config.toml
head_dim = 64
vocab_size = 8036
init_std_qkv = 0.0471
init_std_up = 0.0471
lr_mult_o = 1.5
grad_clip = 1.0
decay_fraction = 0.935
final_lr_fraction = 0.0
seq_len = 256
doc_mask = true
Each number is 500 + 40 x the weight over its row's rms, rounded and kept within 0 to 999. Layers, rows and columns count from 0. Numbers have three digits each. The size before them is the row's rms in percent of the matrix's.

# layer 5 attention output, 192x192, rms 0.15, rows 73-140, columns 0-95
099:501467601496511438527456524471530475475505449539546468510463505521554458485515524544543425414491475448543525531481513483494539502469496489474497496550452589540506527492537530620452503542543536549489481488510531531536401503490483512476545546539488506522461443450510547532414538481513515520
096:430527564469470426437550531563417495465511488524497514493515464537511402457522477487528505518531563513504444469482418560406481504575490494552482486450511476501501536537476514483481517501428518499539508485489484495515450536518464442445460461464511454502527499460456395490464543491534532448
096:490495467519519573467475457455487506460478493474478552553499516603482507534480463461509485491503541471510562451477528484473510571369483417528496572486421514439506537542543545504450505521519501481485532519520436496512476437451460516472523546495539440507463566468537470550477516567466456494
103:448475476507492581510491534526506547475523451582489477421534457516510523477459493499485541572479493495525502559612489453551499536442423438493490550551486440545526543514506482603467479558549457495486472510491509520524445442499499532487519536548516497577554509551512519520565500467494518512
112:518511561505540482521493547540510501513584505512454512443531468500517462492487460553480505503433473422442503510501536525474436468471538484502489421438588500489539444489496516490526551467591534501463500509530467503512524475458550474449562501529463487492550425484454535491495525462447542462
096:456433545482530494472438480525500535504566539474476542511520611507561520465554540509489424548533532554556497457545472412542536496466480513457507499548507525522490459465510437463499439499475514454454536503512482542534476513475500524458499515526466467458510561536448464460493541474504442482
086:511483567469503474549518564523489538535473560506535542408464499510542495560493431425543508543516552430525559472521510461504553459500455553479499493448486524520461472504523438467554488456518550529431540450513487518537550463515463531469479401531477506503502502521528509468445491494565522461
099:471479503509548546468490492582497507520472473508473416490454513575439521593516498497535490527419465466484451516461514551453446492529535552441528511461561480514451521523503527500534493549477445475535489462440515494490588488488505504485542492486573507517502524487525539504503490420470458471
108:518567492470497494525496527560393507459449564451508521530596453486508559521507550495511524476422575501438533520433456439544456460480455466494513477533466546464558498520513503573488530476474509478472506509454472510550491476559567495522509417366477484515496477513486561456469529535420475534
100:522480471512458491508510487492542478476456476522451510476399453492536479559474538536551524499438520480526537511479463471483478610505462461457453469507514504563487526508458519499481510532507520497514432450507508496503520537504492517536548469458510490512448530498543540514441543617514431429
091:464524488451552491478537490459494540485466519516498494467528551549476512578545452481501518507561429485524462509457523473518395515538526542454489514483480469477458514559462556489546553549477537531426560490496544550479544447501487477533544500507505487403501466456534534486425458482503500488
102:511554476483482491527518575525540472351522562460530425502556460547455445530540483486477538559444475487470498446491519497482521489448527505511475427466459493531469502479462479472537515480523502425516461462472550438515476481518477476483498415536472497458514507513499456525472413509528499387
090:405531520448456513445500489513483552460449436503486488469435494525475510516511496448451521453428490531512569551497564486532520501528602504467531570484462493475492512538518626506510547482442514479500541489515460487501499501462410478495525535454496508474480546480439461478479560437524520522
096:465530483482498384524456478455502548598522479567504484496500476472484484408475509521487407557500457465576455546543497507528454486526473584499537564458562485483485493474547501484526483412504471470454443525464505447476485480504442460522503551502499519497478509533475467441463539509550449465
098:443463512574505474482526534518519431507425486537501472531486457510488529478513531493453500507462453475489517557414519455518622420512537502461504443519490481559517537494491504642544453540479437431513493443478485512522471466465441524475464503461459486504468469463517480537475462484499444555
099:452547506599514463495449476562534531518559528480460489576477532466487539572453468479511442473538510490497498464469573504493491484485508476563450520479480486505523572409512488431458567511491526502510480485534425503476511510490531513498509536422470524497543501497444546475485534496466498552
096:556475541511503532443571513498471508472511590545483451571540500482509524530494449464563530499563398598491553486494499510533464478529506455493480539555470525509473584521435476418504426533474543505499577559466535471497470434492511473461518459527427458506514504501453506496569481500564552487
101:442504486509455458515525465432491507513492456458516457547499422478485468484529469451494540484476449508431508500560515558515487507568483584518514496483548561535488409509499448470502488474545447481514537527483548523544542484576462508534509502500528545505544504478488421516528578572500424484
100:450533474480523561555453460486475408537460494505519472534575561518524438432510464561507494525546546526553471548470535430448458518550491457537461556544405459546592525447457485573517564585481478552505525461472544506512469479515526524455535510530509467521438463447489507457463515512546509501
100:481485446481543513489481527512390488403472443518522528539485473429482419514498445478474428467522441528494450456440535465507507470498519511528473456448530571492439516558433474509438534463510519538470564465563450543554579492481490508438481548493454519448601473573459481545497523539404490486
098:554416491540492540520507503537535444514505475496554584503521479543518539527475511507515476515408564496449492483432525598534483499509519539529565491495577480500533507470489467398530453529492509531548458509450489408470584537470515533532483484546584521501482456506505519531498464406472524484
115:466484498492537493507484521517517523430509447487482489426457487465458455471492447543571472496435490493451440494435565470442445527506456500491464514496542472485545462612528504531543487517485501459514505558449541521586486528549489521425533539495477523505586455461486560484565453483571525528
093:474446482503447486439441541486508442482460470462531577536446587499502474510523437546496491539459498498622516485502458452513434503509492469489484531518461466503467558479533473492504495488472520567576510477446500506492440458483484493495534510465526493410508494484465562494546514492498502525
102:546508541491501469512478574513520519498464449477490491465495537535465350479447493517420534481415494479486500506556526498470523513504518550550530523542528534508435478502464443520492453485506488517451540477514542516448476466496526503523512546510513518501554492525494510500482441386504487518
094:526545460455476539485463503525418454494506508466527545517493500558454456559540547481536464564536519585513579522476539533496545488479539520511508475472459560459430479471395494483574491528524479513530502505447535446496513537498483461513542494511512521495487518503464486500514542451561525460
093:513535543489482531441488524483528441501522458578510478493539461466449515505508576490519574421499461581519522555573448557537511457515473564515430454492437478535494443493490486586544496504398513564495484542546480506482493494558513547522455488527484519547482488495475485463562490448505551475
097:498570525549512528520544492508459501551450555506544409474545461542506503489479473534503488506437515461549511476450558574452506498536510512509493473538496457509589449551525466442548531469495484456476443503500515459491491499453511509501509472446538502442477436465487510498513512468459503508
106:527474505472454501484502497503520506457521558484527500532461461483454523461488512500491533442546486593460533511504531492533509443511527550425508438487461526572421480564436420510486518533507493523487551441511601591483475477568482522516486463533576523508517461498456505515522407518504465564
094:487469520513503517504527517464470514477496549444444590489465486562481559518467505590471497460462513532504469511449465485473541520525591467483486461534557503472508470501495518526495523462506460476550541507508469508452510547525496529510498457457541488438434439476564555529429600507505465448
102:490504629606516422535473459448494501495480556486520530525538500446539495528519474482573480467520483552520445472578524484512439472523601487525463584459478573505474529457493538457480460501526488483500479548545467469489470476449495522531553457516463521487538479489444564485466501496463469499
109:507474443445484499470487564451420511533482493507484566463517507481457522477460440510465501561541454524523521541521520519511439463498434488481398569532528568481505471512479511556500464416481433539501486511511504481471511492527418477519559462498504535476496555528516528426486474510469486565
108:504493496499560409542571435483496574492449397461512533545561475557522493538409524502434519547530534439531507450536513515474418496456519495517456476508578482513495487453471529476494547539499545522476401542475514511482517471496551525504511470571490501512510546527538545521524487470490535482
100:483523544553485490435535497483554532518582503423486496536489461462501486468479544450602491549571518524476492580539453542492470479517510438518485540530450479529432522538498558466555515515463462514520491530516495540457463527489452483469483512492424511509504557499531503484483519509512490559
095:577448395440502483483484484415485455472457497446539516456466521568505533403460552442491515550512553498566476481512476527499563421575451498492469523553445545525502534573510514513483507438510488488535445504487468448459505505453533512506488530509521521479478506483503461467528512458591491481
129:431487516435520426493502506589443517489530528493480467471550486480571599528500424541447447527486573574494492473489489511468521546451533535494569507518503476512438497472520470482497483457481434463521481527475495549449498461521490484534498495504499474440509513479484503580490498537494510548
102:520483514443520474576504502540409450502579556433496453543451449570514507450532516530473515455507556565467521512486510560515518541513537452431530448532576498548515531479509502616524464470490505481516484470467451492493490513474490482502516532524548508531501524501455453495511490429559467508
101:545434549460497505456519524522547427536449488537526524517515594504544487448489463457478553491525502457456527540479445520496576517497392428550472494531527460535504451580525523552490486487493478526522439418495464522507447423483516488523548461509462483546524517507521506462548423460494512432
100:504503456508503522496468546515512496559511503464559475507503445359513510523560480498498474540504461526496543447500466479490549498587556530463521552554539516517561504512481476528504439453533508545503505507527561472536507500475488465475478421485507489501516487510483538498574488513546547513
104:543488415440477462544462534535506456520550552477549550437463442472496546473552466520499527516512514450500449528464535582458447525553587447513496472519458499522472464553474515511477451501486508473502489485543508502406547501550521472501501431465517505499505457468537534484429555492464399480
096:531506490463500550479497518491501501449485502490571482464580518529586436587425493507499498476552481568540529509494516535486517468490427444512483450497464566488443595519529523462416496415473513511496510535490476560516470447522497448496491506437531538473424475481450403544490533549496480521
099:539452420514480516531483527505512520513585509515573540493511566476516503472472572553462442454491531487516513525491510559516544486531494544490508469490417471433479536406501472506430544475444555485496491524565455473459467523526527528519542531460516449473555527496512479503552431493482527525
101:495506572571459471518460467538506533409465461417495460519556453507568528521535528478482498552499505540515472523530509490483480451493535469497530511536490491488545593486464543499492499460509519525459526469452474445481473480513453419431493515550477452493523482503450459498491492478535579523
090:490453484502548459500503479479462477577608449488467566517567469553523564492595474440514484535497448516496463533481508473502524568569490478553488486463556424489464478530459548519436510541448482452495525509517457502493513477465497478485532477468482533484504502380523527535546534483556458503
105:416479576523449538551580484455507447465535526463538447528529494504536516463536545488503480524512437422586479504472498405487545509515516485465489454560535477503541488463532458516544475535462518520456472563527531484525500484507507479474514535483511448510436509433552542502463501491520512531
096:444526531503480465550536534503449400507524463491423484444507503523507532535558506480492462521507586462471509606519507494500529405424525518477515463536566410473550539518447457437449519484459479496511423460522526516520453515589489573519551494503524477489504510487568461476526522526494464492
096:500509438481539480518492472477459478496501578485493447461506518530571508467498475429559502467541508445500459448469506497522529478513523515578511552538537479476515445474495466518442518495524616431420543523525493481473487478482476515535479520486503473501493524515535641496564437516486536448
091:465491460494530539509504485487593517490494602513504608415442457510492537518502573441540528529434535524474512535500505459464522451515499528448473544521510524475486437476468504492469520537459536506432558539552452467470520571533513528482458487497532467519481437465490530517447476519545482474
097:528461475531536472528526418576438529532453500520540496501526477407491497508498541532501488497438519474506430478524460508486500449561521459523494525525353542487482536470543494495413563542494461486530556520499493517487490526498489544508506495472493468546479533499489564494579499586533587573
099:499587469523492447480518509518522463517536476459469548587464522489476474512437475425488525441460547499382489482485488482470515466552486441511505495576455481510477457503477518493505548482495548474485570506520443492539465494491603477497517535442509431543487511463439467517502527468491496555
105:453589472519519489450516517449496482568482492515516488444489537499479514469503493546490559566557416448565561493547445556464455499517473457501484537517493534556486482499437490442513459520492467518475488487502433412466404461500520509497481472482496554517483561487527550488503479456507504494
107:486494497492463436408451508518524515497540506466514499541537493497465484476517545542491451473481434488465484420608515449510542461527507498578540552546500520506425524521509477459501456475499543466526454536513555498437473515453516501473516505506466446486516576429483539538530517473516525503
098:441456538465504437525502538520574469480534532509521521482432562485515572496510528524510485541552405547524470533541514548475526510469514531491518509521477477594512531467494451501508469541454570517577504477495534508456479496595418524507525508521409475538613465512486529485528490493510532480
109:527531479506473565462516448471559566487429500495491540506507531490514483417522582477441526505442475508497519489490470477561533460500576469498470509555515524601501547438471484502502496552495464515485498493492502511442483502501495484501467492428495464564435508510564574452517455533491520488
105:505543528507444524453519497433544507489546462481487446470527466460502540457459454496462489532513469436500476542478507587488530478503495430528533525492436543559522490579507469462548427502491499483560508532463418475479533500485507511489496497520487467475532477480481478451537507538518501473
110:399473513550474537512482572508499473527511509565486461492503544495499515504499524500546502535504546415449496599570459506492483460501525628460562493520501480469477465518497463588531464476561484508500521474485492482555514495529502513501513513517505472559536463481456519449493529449532493482
088:480459496528468510437508532468502458423513456551540498502511584426567473464452550524472544464510531513573459453497469551533498496533504569494542526498532504507421498569503508497483568572500472575520509510530468516458510470552477496452503535502516580469503528488464466438461494452503471470
100:514480508462494502466542498418591583502465466519480605461498505515576516535575506509510497491566499422469505499560481455525450492491420531425555534478466510458535465471482478523432541436498493560487510461478502551461548521505482481556533503462464519463479583483547468472521478452467476465
099:471490552578489534497516525484551452564466505588555477549589474532497522481523547421502502462582484476606500487484504538497417456511430528503429496492547474587454519490541514542537490561503535513476462460523490491486533538529502501524504437433480477461448502461537458504485537489462464506
100:445577493453476507554465463521571462476426461568507511516477472515464554489456576529471452464466389446471515469491530492583496509491503428470501461473486553443506479458532475477517517516509524482474500531483477584521436504504506506555456440459493475471478479481495485504487491496431541549
120:533472536435416530535438501510489467478435500488508543539528474546487507542498433543489475440503454529450485433510492491474449567545509514541498444547496434447520513468445494494480505497460530438491520478469536525487532549560551472532572527488533512452533434498483516472514459528516493603
095:508554484480455457472508493452421510520531507487567477509479509498539429543522450500482483464436457422491391519509509512488534478511531476537515453447527518521558464499548492529484461547503442494556427565517521528452479490499458506509451493505482497532500475454438524513456517492438506449
105:504470487509533559512512584453546484487549581499390540496479516528495456509462499457510504488516494542496488511463513463520521431531525476508482559555521558528509504509537480545545517486484462514441474531475538506484483498577483467511528475504501537486540544565495506494460459481523516502
100:513401484483423460508466479477537467502480504532509571544457494475503433578488484555450578490532449527541571502514520559481496520443494473489590506467430508466516496540457497544579473481544531547454500534506532488544531561456474460490528461530543519511469517558546507555513519525532457493
087:523461483534520509554513479503469506549395548490531496550486463498490587524438581522554596483539429463538483513526457531527523477490562507548537510500495548491485589481506430543491535547557489446506470484453481534513444561500523447578454463484470463568490497455529505467498467520520494491
102:491472471462448509545515511449569523493500459563501451525518551569553416496527515478514451471460473551540553480543482504492596447458483537536555479487498481479535517544540511500519524438511529498431487515535507452511494550503556471451420538474511569446466551482518534474523544451444547508
096:491529519510565542524516509492344520514578476525479508552513466437496496549398518462461491477462512543494498506426512505453538531487434554528518438535535466469482483428488514454478516441444523536445530553481522428476496461534544508493487540476553506488505563527508522539535453500580553562
103:457526541478424585544485503494450571553507487536503533509516451472530520511551427529437521553452527504473445484456410480454517503568528447559450542520536424533455424473565469416527458495426486490546464515544532493501489490460480486548437473470555491482490538505414449511502574556531536495
099:448506440524460543593443465431480535549447571478462517584476529529503524504515535587533594505520473493450512529505507411461537517579563442514586486460477489513508540458546557540473493537474514513461494528536542490469523510467524514470488488456492464522535520511566462482522521480515459499